Weights of a small transformer language model.
Size: 15 layers, 4 heads of 32.
Each number is 128 + 24 x the weight over its row's rms, rounded and kept within 0 to 255. Layers, rows and columns count from 0. Numbers have three digits each. The size before them is the row's rms in percent of the matrix's.

# down: layer 5 MLP down (transposed), 256x64, rms 0.0872, rows 180-255, columns 0-63
# up: layer 5 MLP up, 256x64, rms 0.088, rows 181-255, columns 0-63
down180 080:107089123095173100096115127134144171163128145085128134155134095138155144121130096139103118110125143090146139101136112113136171121162121107139105106109140124164195106115087117121148116153155138
up181 088:135114149136118137146153146123170103153136145107114095138132071145121134103101098145134116134162108152133139128131152149099121159128160137087153136093114152089185085111138087162137127086155117
down181 088:136124147132137120113114097153134154133119076145150144198122103137114114135132131135138131096086115133079113190125112115118091089102138141144101110136112111141121164137134129110182122152130174
up182 094:108095149135126109112133135120134145147153124137145124128166160091094156151129115090118101135116166101122150110097064113137091161133086116118195130143118133117122170120131157169148118123148113
down182 093:152125160141153153122084160121085132122106150094096157130122094156148115151122081124129162161147148111116100145120170107112181107131104133091088143104134122112095120123157092112153135121113132
up183 102:099120124115152155134085143108156128156142105126134167171135135155116110094109096143108151163113088095128131126115109078181134165104127158141094126123136075166148133129155115135151149145127124
down183 099:120072119121126173176063098134154099145128142115142151105103111146113115110113111139114091159123125152165166126127150089148104152149111158153129136148133104154104111085124128133128120113130166
up184 102:161154150175166118138155094104127139140063118135099147113123133100151164090083162122119129100134126118130142119129150089096132109137118071182148141131132099120122110116145144123129142152127101
down184 091:103133157118104103144124146137153128153144131139107118125145158101103125128094075157123080098114116142150121088146116137145104127156080163099147137146105136129185136163146094134162107085130153
up185 105:115119138157136157119142137136115143162141109087105140130172158167149086104147138152162142124140153103118124140130118099117153092137149101103066109141139102132122105141141150093149134115176072
down185 104:087138140154106116100087114119144112134143148150123113079173150127129167138177108128117111127147156134128143106187145119127136097079159072115078156127131121130135130122135110139104104120127100
up186 087:097146108154128123155133089130141122125125087154118099122141098144105135129131156113154093124072112134120147105152103088135121140075119157122137108127092166121190132091108104173153136135146125
down186 086:133162133123095137162103112130111134090130121123169101129113145074111135141122136124086163094153122179135134147139120132090081127122122165143139142096135115166062120152157161124125108125136113
up187 101:126114134121144174113136124107149133153110092156146158099064187095081153147092165121112091117155119141137123169129169102123113139144112143146123113142121124141143114124126137089155130167130126
down187 109:127102140121160123092135127149189093140150118135151144130145154128138153112130123167146086131118118135098108142094140175115133163165120143116131144109129126124112053104120143161101091145090143
up188 096:092153158117128127098188130158148129139115081133136134145094184118078157103103083144116127135138114126126149134152099123142094138148121152130153139134075142106124141086117125094147113108147111
down188 096:164114098126111160139101123134129148109138099134115119099154095185141144132154091144122158103143123156099133154116121109106145118088149102162134140089131134111115095147148127120143092108100201
up189 117:126120112108150162121163078115139163111151091149132145126090111103099143118134109178113143106090146113131148120142109147121085151155093138127133122133143146143115159118113094087167152169148087
down189 111:154135120127160164118138129116098134145163119123146131103143129155153074121152126128099102142134092162113141139162152106137134109148105159141134150066153107134107093157102066164166117129123133
up190 100:125130126121124146112152090126171157125087115092100149147129078121144114070141181096176142144102154110165164120153105113143165124139134114140118130126139139168140135105121120160099123118113156
down190 089:142131105138126117134139187113119152092167162119130147083117167121115147122148142079131123166106060108101134156145116123149120140119113148117131106177153103145071128151145121135116118115113130
up191 100:119137116126126125143160181129124089134087147133147102167093124117125138151066135128098150164092156136123139139101095108123096134132118140138156125131112095111130092118076131118125154096167088
down191 104:149087089123119111092142116123143179116126132120130164070115144146101130111158138128133132117155131130129152108138134075112137123116098136115075168097171134141128129132148148144140096176090155
up192 106:099155145145146123115129132107099119146124067114157126144119128167167148121078119092123151157179129098141161107086119111110154167124130132119117168107161144122162124127134148112097140106159152
down192 100:143127108133066126166130158105106163114097141084100124121115169137133128145101111144104086152101172137100147103143145110131105107096148137167134148121132142117145094133085177130114112125133098
up193 086:162125097097129090089132154108145120132116104124129146096167122126124136116141135154125091083103135147095150121069088143154103170143086080117154148132138132130144105108161126153146159137117128
down193 086:126077144149152140123133117131105135116122144111104138123113142161127113141118097078138159173142075135137144123152123089124176099117182146126137127097127175113083120160122158136116093111149113
up194 088:103141149117136146136107114156156128137125151167111102118072066114146124098132159089166095145112115109130124140114152131159151141116136100126096096136132130147137167154157112087129120088165101
down194 096:172092131158138147133131106116105164105085105140118105115148121074165138134121138169119135140142172118130135094151125102135128078086075106147117130122141161142105163119104128154143104135148147
up195 113:119101152152142141121120077112101134140138141128097128144115126094136154087112137061140150122138129094153150114142106132152150079104173113145071115101169132148149093121136139145148143161125118
down195 104:138159148137155136123125113125136141130180103102117132174131100159143095090129094088096121135158113119143096092135119119134155166135138163138122162109114136102139120110149123158077099091175143
up196 092:103119104141082166142146102143150141120078130140111114151127105113181124141141138091122129162118149127160098100151125098133073162109139130128099110148139124120113138142162076111144160093159142
down196 096:137166136130153111130087126130111135090160118107102151112153135144103109151127165116159159098099100104074154181108155115119143111128060142119143139121138150155146117075109140130125130142130135
up197 074:164136128104168068095121141112105134162128087106122130108090166131129102127136106156102080145087131150148099150112139105110100146158093101126111142150165136125125134112147155139133162091118119
down197 081:098076139138106136157120123174162127081161158123167132094169107131123150135125126116111162118106120099142157135147142158126139103117140141106107110132137146134127150138124079129092083133076161
up198 112:122132161087147099089099117125127145126133125137119107121121133110126153165121132098086104102151101119123126114127072117195129108120083129166121106088146119163154118124142105145142179142097133
down198 125:110097136120136109075147155132121152155088134151139139117102112122082094134117094120120142069126139118147105097147112146110165158133159121156108116134154150133175121162090109114164158156142117
up199 103:091166140092131103147107123081116116140157174173088137077165158105111125112102129076141104144078131124098124117121148125128129151110096126138128123139120132155103158143131137128167124141116099
down199 088:151088109120129142127131107114114114161088106070152130132139133137120168145115148116161101160142157163118127100146127115158142143090122121103158127123152137116112090105137136105141058127163175
up200 097:132119135140131168136123118084111141145136160136128099126131161131149097119168108143142121138113154109129179157128169104119132163071089108128171145100094123138118129121121150105151101100076091
down200 095:157104082151113115124138151180096113128083121123155134133122115145115104173065135126097121142138102144133126106129095161137090105157173146140103138106177126123141119124137096142113107158127149
up201 103:144146118108119147092124111119144100114115206163109101148130165164092133145143114159096145101095109163129172111147090119118129137162110103131128100121151123147163100127122135111098159145141145
down201 106:113103154126113127139096127118094144139128125125124138124098130105166173103119103105138090136190163117152077119109132131179178139096127137164143096107145127133148141079142117158135160137128123
up202 104:105126112189137115131119114130141098162130066107109160145137120169136124121127147087159152113103144119167133144159118143124148147144102100082153133111142115127140142104085114164111126137169089
down202 106:088117129084144140156111172130148146130164148156144134104107118111133084156122086147110167069154121110113102114121098132117102130127133160163125124121106135184133133133156140120164130130084150
up203 086:145093092176125143099158136117097150120132131117116173129124120092179128172092114089137102108156141115128136114123108131121111143120127167133148145145128098085151119149125115132083133090180107
down203 093:143145167088127099129065126145132152128126151131133093160161114104128141122141195155115100184120129134106106156096158131113131123123100111158117121142110155146116115103142086138129134111106166
up204 101:131146108125179118131093097159115131122104113102139121137130123123150110159075117151168132126112127096121137104147134149139137142108152135138085108103164181112100106149163160074121142088113095
down204 103:133095140167174165100133122101148138079161120110143091136136108127144120135135099140133102145087139117193112098138073123144130118155140083138186126136125112133136126101120120139134123112137161
up205 103:144152118134155189119117104114122130116136173101065145073151124108133123159123138124102118168112111099157128155134126139153126165120136118145189120145121118164144124119140121095129104120084145
down205 106:104149132125132067146132142129105128123143111117155133097157158128133123117128187122153117104162128158121073160126119128152053096145143119128120148144161111116157100153126146158090137126150131
up206 112:121135163124145133132129127090117163145092067152174139118135129141148158101135077097090113100123108115119114089144124098150144129126154124117127086099120110169163138155132116173116164139139136
down206 109:086120095138109146127112146116081082141181122135108153160126160084161112082128115106130114118160143136137155172120127137143112147125142182118132150090161127095111126117133146130107125103167134
up207 098:122176117125172151143180107169124144113075087101115104153116136145128134123099082128133145121117150099115173138107119094130167111157169107146099147142107139148132166125146126116117129107111148
down207 120:137187151109138123125131109125151115124127099170124146129112132151082116127071105089156117126120141119089153129085098117172180101119131113129116126136126152118118165099119152169090135147108116
up208 100:133050116117121155136188124124127126137128118159131115104125136112185121105092089131116143110132117103118138172140105149144179130136154127143107124149115108170144098160123146110127132102152095
down208 098:153090130116112148116172123110138114109120153095173152123156169086104159133089165105151139131150089139124132091115149108155092127109149147129159133136089132155122144121113121089119132096156087
up209 098:141129108130117131097128122110159161116158106078146100131138112155127132127116114124124123147109130162089148107112115112121124146059111167111117125130141191136148173143128141104128186079146124
down209 099:139158157141136119139102141133103101148098085143077110144124146127095116145122142150139098083165156130158116150129133145145144116175138103172144101118119065129139106133145126106134098177109128
up210 099:135137100143119155095136174107160108129139154180160113139120152125115118125114103098138102082102156140143154137120117134132085156140096135127097157089165102123116157069141144148139136092148127
down210 080:114140151113111122146133117122103134138148122093107124101113095111136122114157156182099109151127130166148087099127142114160139119141123142181183136160109115157188112160115089124143133163114107
up211 121:122136114128181135155099073133093145099155095132087103118130114128136153103120123092152098107132128154103125172144099138144129133192134099134118122129138137158137130130177130096155109145171138
down211 113:098130128110110110121179182116145098128123139129174120108163160132126124150116119125105115140146124126134105173153074092119080130169129139127121148173087130139122114141087141146096129105124094
up212 101:130157129136144188149123139087072102142099058137124086116142122133137150103117126137128132139078121098110133125112127095125140124140177122152130133118111179081131141128102131114135113155134104
down212 093:129121125133126087122153134135156140128152161152133137094131126092169097151142140118131084125154104139115156131104195121120108122121069099086143149157150104138086150091152120137145161114117142
up213 091:127112123127135115108096130197114112140146159107124177154105115099146105134135149136141134155127190147153142099111100091075138157110159124169159134100126140107114131109134099119126128085133121
down213 095:148148135119136126123113109079138147078111121141186145177154111108113105180152131147125125110121093160107132133087153147127074090129125130131115144131118132135154132094093142160105161146121150
up214 104:131129143145148106143140098104092165101143112148092075106135143125096140123118130118096080129127169147188119100163089131142126116132141157135124185097106132097138139136159110129106133099143133
down214 099:122095166112138172112107117135110149154145073157095142135097121112115122135097103137135135123160132082171129155093130114126178103130095089133132148141118119118165129150162125128073143128147147
up215 105:083128129129142174150098132135119155146106129117136129149140109145163099111104117137126134135149114105098146169157128171132136152149178135108070126142150129085107114112155127088165168122122084
down215 096:165132129104093154109091110154110124128151120097083111078168105165122126141157126158144126111114112110151128116115132134160138136122126151122156165106075121132134167097140147161158139148081098
up216 089:153084124089130157113135141144100147162108097152119149143120141167171123127132161105120070123100134169124118118135076138165129122143148172143130134126159105118076144119144124089128127134092127
down216 094:129122115142137104099160132141127100148133129101144125093150116152111099131119141153152147155177124118137079146134115109065117156103137132194126130121103126157076123126121126083094136155094111
up217 100:132091108115144123118128121130162155106152102142084106151172159124100125147117162093102075134088105106117146116153116135149133077147140120095161090113151163139145131175115128145105135110132142
down217 103:146167145143123142163111124125088130154110183107112134142068090154110168130118104134136182107151148144132098108143144126135149152104123116129109175133093122143135082091121131099121120144144110
up218 101:099138100095098109136103132120095162116129132109138150129148131155096137134116120163130084099100152142099113112137126177126115148124140087142164149098115169103128122114194094129129108099128174
down218 104:152118136152116189105171120109145081180127172111150116119159121144114107139144128122106133135160125125084167169121145123151111085121112147124110137139131144127135127111089149154087093095104130
up219 102:152166134151102112130119117171146112139111128095095124109139126118156096126131168075129139134123156141138102140101128149148140117113184116176119138122083113122140119148143124085103139060153110
down219 098:112078121126115152142119137125106149104152123126152140119140119120133109156132081164122135170119103107148176137111139114134095182126077129097156127132151163140091185134119110174142118120101131
up220 098:082176110120081131084150104149108106115180137148149106152135182129102138109101151136109101125130134127143132127126128152165132089138126095160138114143132122087131096103122099113159163142123103
down220 088:122135163150160119157126141120114099080101156115107160143168058129150133125160107166140111116144128149137090129143091116072140110113140151122146175131120165132103132142151115144103132124103133
up221 102:107115115082117138142115164155146130126120080096162122118109129121167134156096094124090155143120166102128109147105134145140125133114125111087144140123112134140163166135156073086175149137101147
down221 118:123107130154177160102164146121119149152094125161121109153108147102161122150116077147120168165132145117120114105112131108122145096095125151157071108109115160128154113124107156099151141151099105
up222 085:169099143071167160114128117148120158117106161116124125079142153162141091093115172146138129100132152152089143101101140143139163112094163107105120128091122108120122122154144118128142153127116097
down222 079:124120127112132124134135136163129122081140129181150156112138128133157093128147114145116140105177108152172099132097110110126104082078129160141140150109125142105066146129151121149105142085115154
up223 096:107133116142123170135129125088114114152138123121094147130109132103102122106092142142071151067106133094145163112129128151146114127161118100161147105136148124174104159138117149134096125091088092
down223 092:133090148122123158124149175145131137147087133132146124165129109091138117125129131154104124132155127149131064136100128093126124073132119104112086205112115118140131104127151116111139163146129161
up224 103:107123102137151135102115093119123139143129094163098130166180114118178135165134096084145161088115130180149144105142130159100137131113122161108122154119159106138120125094151122098104161129131115
down224 107:114125198094109108105099097104128124097131138136159133160137126117158135157152129089120107096091147107114157110122123147148116122130158075122176078151126127113142157153117124092124146157132126
up225 107:150118153201121125137144127112135143159141131170120125097188146131115162146113102122125106087143158157129126105154090134152152126145130148146154080115107112123129116087125094159120101097128109
down225 103:122150149153152159084136075148077101147079125112127120106142118104151110134125087108144156147113127117162158122107141138145122111159115143106131088189127115086152151126117141129150136131152098
up226 101:125170120092132121135119101112109140152062115102094130137134120131110106096154130133130100124158160110138110086106123141149139094094124114144140183094180131147104143138126145112130137090137077
down226 103:123126108137113130148149126110144120125179187136123138119104115104140137136104129140112150120118082131126144202159137148091128133139146126103114095127091112095116121084161125097181126137099168
up227 099:097162115165108100141137141104119130105129127129081131109107154123186117147146127124126121154128154121078132105094106148135148099163144117172116069124103142138154129161128120149170144097145161
down227 093:134094142109160131164101124149086177142151092122133155119136098111131133125113122137130138127103156128135128096157113080146123133068105156104118164155156111120144157121129094105121187134105158
up228 092:154121113140115190118143127139135110136169091093123170132131140119109119145070156095142124138092092104113083127122098155166150122164110156124132156106089123131120125155134114104153164115116138
down228 094:122100130171173156147067098137098140095087121144102084108119141161154137095117120105168135117153152124123124156110128102152139136116103163158131120155117141181103125149135123143108110153125120
up229 118:131117137100115149123141119097140139164137140149069133147095125152094117146139156131121153121128099097130129137095116119160148150148100106131186085163122097126136119161129111117183114083106164
down229 113:144096126149140168130144086120156106095086136102079154093180138129157149161125142114158125106127081113103132132115126138109135156149196127121109114103161132133137130106102157128117127120098133
up230 122:098131097113168155108113097120092123143111155159139103122142104127152163175115087161162138139124133094067191135137112113146086155129124098162140115128141135138120107137129139104120146123101132
down230 129:119121110118135066112166158156095143112136096155154135123136106091128129110126156142076122133149149133123115128107150118128084146150113149114181107105121128170167091141110115085133125155154154
up231 113:109151148145143126112146141126108110129093120089118144162150150113144128148160154138141170146113168158099100141119112116126149149116140069174110134131058092155104131160126099136137112132115091
down231 120:123143109107148202149170114115127127094117128087127115121149077123127154097162138104155113105143105099127126137169162169118112156122148129119120133102125136124173095089094145153116121113117126
up232 088:125099088112132152143133121129120144149142121154116161122142138118126122103117111142101128134128161112148138079144142184086148146103138113177098086120105129148144063158148150172099156119102126
down232 093:133135125135121094136079156155120130104088108129166117150136122147144123108136134107146161112182099157137101165115130093109142081100174120110158114110129140107073126164163130126126158144111147
up233 088:109103119158077107133135183126125155133104118124114149123119160097127170149113119108163122144102152134143095075148140130130131120105126142120105175162159132180130120133086117113159126089117099
down233 093:116156117106108147155132161143149131075123114132166119158076106118086115131151141144150146155130115145175163153117115096119162134124102106166106120102116192087146114102109108124133115122128125
up234 088:141157141111158112126140135162146132115123152125117103110137143129097145124096089119089134149088078135096162121115120123116082121174083108134122123102186160142147148158138092116165124114135096
down234 090:138115143144150111163075130134152108105110106114121107131188113168175134108112166142176128166164154083121112155106156117123131103112119135119139163150122128128088098121149125121100121106130157
up235 095:122148121183152118123125091097151133103130127101102099161142110127120164112145128196129136107113110141148137109108164110134124162080125114081140120147117121106186144126136128087143158112155118
down235 100:117150106082133137134103145134114078119122123128121148166140103141176133157125098124078160117176155149147119140085116132117144141129106152137118134135126129115098149191110127178127141084117102
up236 101:134124122102104127148072092131143142185146150143092101126157086120116132149109152143126109118110151134075111136098110126121147141161163081103140113152175147103121176113160141136128135126120127
down236 096:153151172124072136148146147145148136100144154137168079146117096124153160116140137140134157121137110128110108099072133113149140109117123145106101142134124164114118076134120140182124151154096106
up237 094:100142147139125131155144129105151143144063128095122159117142147126153135116122125125153102108143155112136110129137126094143160177128122113122108159114094158124130041111117139159142111078153142
down237 093:098112103128110123104117120138122132136161149166163162153102114090129100128158127111145144122115124117129126098090148131075160072121164131161152134122177119146163167136144097081111139146132115
up238 101:138159147127123175165098130161151120144147153055122153124149122121163149112149148094166125164120141117088111105151156108149179138143126136116142120112128125111145162142099140096133123083112118
down238 094:139109105130111116109184091162123170134116115126109111125119117114150132138114130137107153115072100143080172135173082109178152132103112139137125128128137098128154132123127130167145174111100114
up239 086:115092135122093148149113106136124145161153146114117144090114162131119144085154127122127121141110124094099207131135158156129143152085139106136126107104139122077114123105100144100120147135181108
down239 087:149123123109143151125131159155105096093136126109116125172144125107149116164130147174153156102104108099118070141105151153138140067151094151133118130121084166144133145122168126160118103125140138
up240 095:138125141137130134144143117155118145176155116098122118088108143133144129135138149111142058139123113122075145135119119095150133137068130136143177088090144146098168108127150152131106111108164145
down240 091:124138186131095068133138131131161112123121124146123137157139151130137140124146149147122115112139119164131091144120126119135137103128105108126111167152089202103054102130145121106138129107101116
up241 103:154142107166164095109105107105145093161091109129111125151136142076111141131156160092146093143142179152110166141142082152118105117111130135139123131129120140132142142137080124127101090161149119
down241 107:105100157129122146147176110161120180116106131135126125067119095150144133106134109131108150108097100097178163106137136124150186144123106135132129130151128132131114141110170127146154132137079102
up242 096:150106138150093153122144159126124105178129156116134142096119130100113116113087135192152106162122126096107114131156111109088123154100172157124095095136130117159153124161122113122118116166089118
down242 095:151104123163119148096158136087138126134143145123156165142110150130147148145129158064148088181139101164108104105135147111096089100103126128153118157124112116124139159154113114086125129131165120
up243 096:127128113119106139140124075126122099087110140097136113140146086123124149134138139115101129205109160194150141154123110169167158158136117113103125129125118167141150105130124095100111127139131111
down243 096:113157147092125114128115158137125163175113096156110103146115153140110081123156120125164132046177111099111102106130149099117132114127149153141152103122146121120165119120137124133159123097110144
up244 099:101155142124147113131160129142089147141099129154100122165200157077114104129101104126118131136111151128122148111118083129171167104110127133124100119140140152120121075102128129111140156135139176
down244 100:149117097149100102116132140117134130099131142131164165105078146117143097069108143130143152141136120109138135123149116121108065154123152142141157184122123128165152161151113162154100094128130103
up245 098:126075129162169104146156122094120122121109135117102071137141129142187138129116135140134154135162109132121128143146104111148148148114116100131140145113161151161143128142202116113117107111171096
down245 090:124154154129098117098101119149095134150142105141149163085147131153069152140102157147141088100155190127117133114134150144110149118175092114123119129132104108103107115154111162137136102149105136
up246 099:102127183163140159126124124119170123117135116138119099105144123132176122123111103118148155116133152089100135096177076140103114104113180073139112131101140112132130089128088137114147126117139124
down246 099:137139124121133131141160114133122120137124103117103090162157126169128130139097167148121113132133116181130138178052141080148132148136112140096080092165131133102130103132152132128117127094118155
up247 108:090171161134142112108120128089106135135087145124152127186160128141152156102126134089070124150150128149152141107186153146134150134131130136114149119099101130149163103133111128123105154123169119
down247 112:122156110141130086174119153087148130135082137141138145118143139117136154147169135076138089134120153111134092105140118166079149106113126099115135166146097141173118109143123101103128156132143162
up248 081:075154158124105139116130138181139113146109142097089140147145102160118119125125138147180169111187145120126086159136144103104111137099135141133086122147138120102126112142129119085152149110111152
down248 076:111074118142139119108099108088130178104164126164134125143133140117141157148157114098105111123066126168118162076140135146152137130123114131104156106118117116134134149131149138132132126195103113
up249 097:148098133109160106147127118144098131134125151103149127151143129122119181115114137121101110134156125131105114142123176087144159125105147087167130113113163111149119077145136059135174141100102120
down249 104:094190136146132128116135122133107098145158168124128133132082136133110104145119120182143153115110173122117166175126113140138132121106097169144110166116124113084130124119096158133092109137127088
up250 089:132117132118148158113117099103158134180143082099155106141095100121107124148117133163160171116103136119176136128153121065114088140129127102132143142106159135100136149093107110129158131094108132
down250 092:116183111146088154099110102101079142090160136162124145146121165167142086126169145141120118107142184110137141092103121124117141121140113160132116135138123128143113108106161098115130148156125156
up251 107:147137157119127137150122122127093103144141129048092129151124104082122137132144163137092132157087134144134137159119167141128146177160147114129111115170086110112142133133160158095138150130113124
down251 103:124091144098109159120148123130134137151120118095151113120127115175131122147126145136171151113122136065138143150146142113163105132139087131127116058093075151135127138120149156168118132104091123
up252 107:082108144120114095118142156130110120150109160089116138141115149096098170121149131123141096163151122123182137131120128091165105169123135132145134110140168087122141106092134110142128086093087136
down252 104:163145111129113098093140113156163122134159095191102122081130104151129121109143125141123140114142066115103188145140123115096154116132112126129168152147167124091128144127103157133125128147137117
up253 110:135131121149132149156147109105100191165112093132146102160095172138114132143139105122136115139131145115139164098140096145101125138111143138138107083080143147134098103140156136194110130098122146
down253 102:124149156147098108079094164097141126130112154134087116148151134127117115145172092131098096114146154114109093140145157129165145114124168105152174150113106124109118100112135126111140168125137075
up254 091:095136145167139076067105139088128124150091136149116139127080152124122118108143101162127164098113111140137149082138104145131131143131161149122129148153148131183142139101166137123145109153122114
down254 099:139144119117112137189141119157125131107128079146094151113159131145108121145116174130151118157133111160106110146097165110152152152117107088149064119147157145120106135171103101110128099112127132
up255 119:121137086132130145093099155165139104118095115088097130123138093105125158096114164132079100140132138126118172125107161159089147127127137129150096086146137106116125161122161140098160097117150109
down255 126:155094126108157133089103148168136119106140084098102150108143170157099123128146167142135139118141143120124168150127117140138124133168106104100084125118135105154121145105141118106108084151193128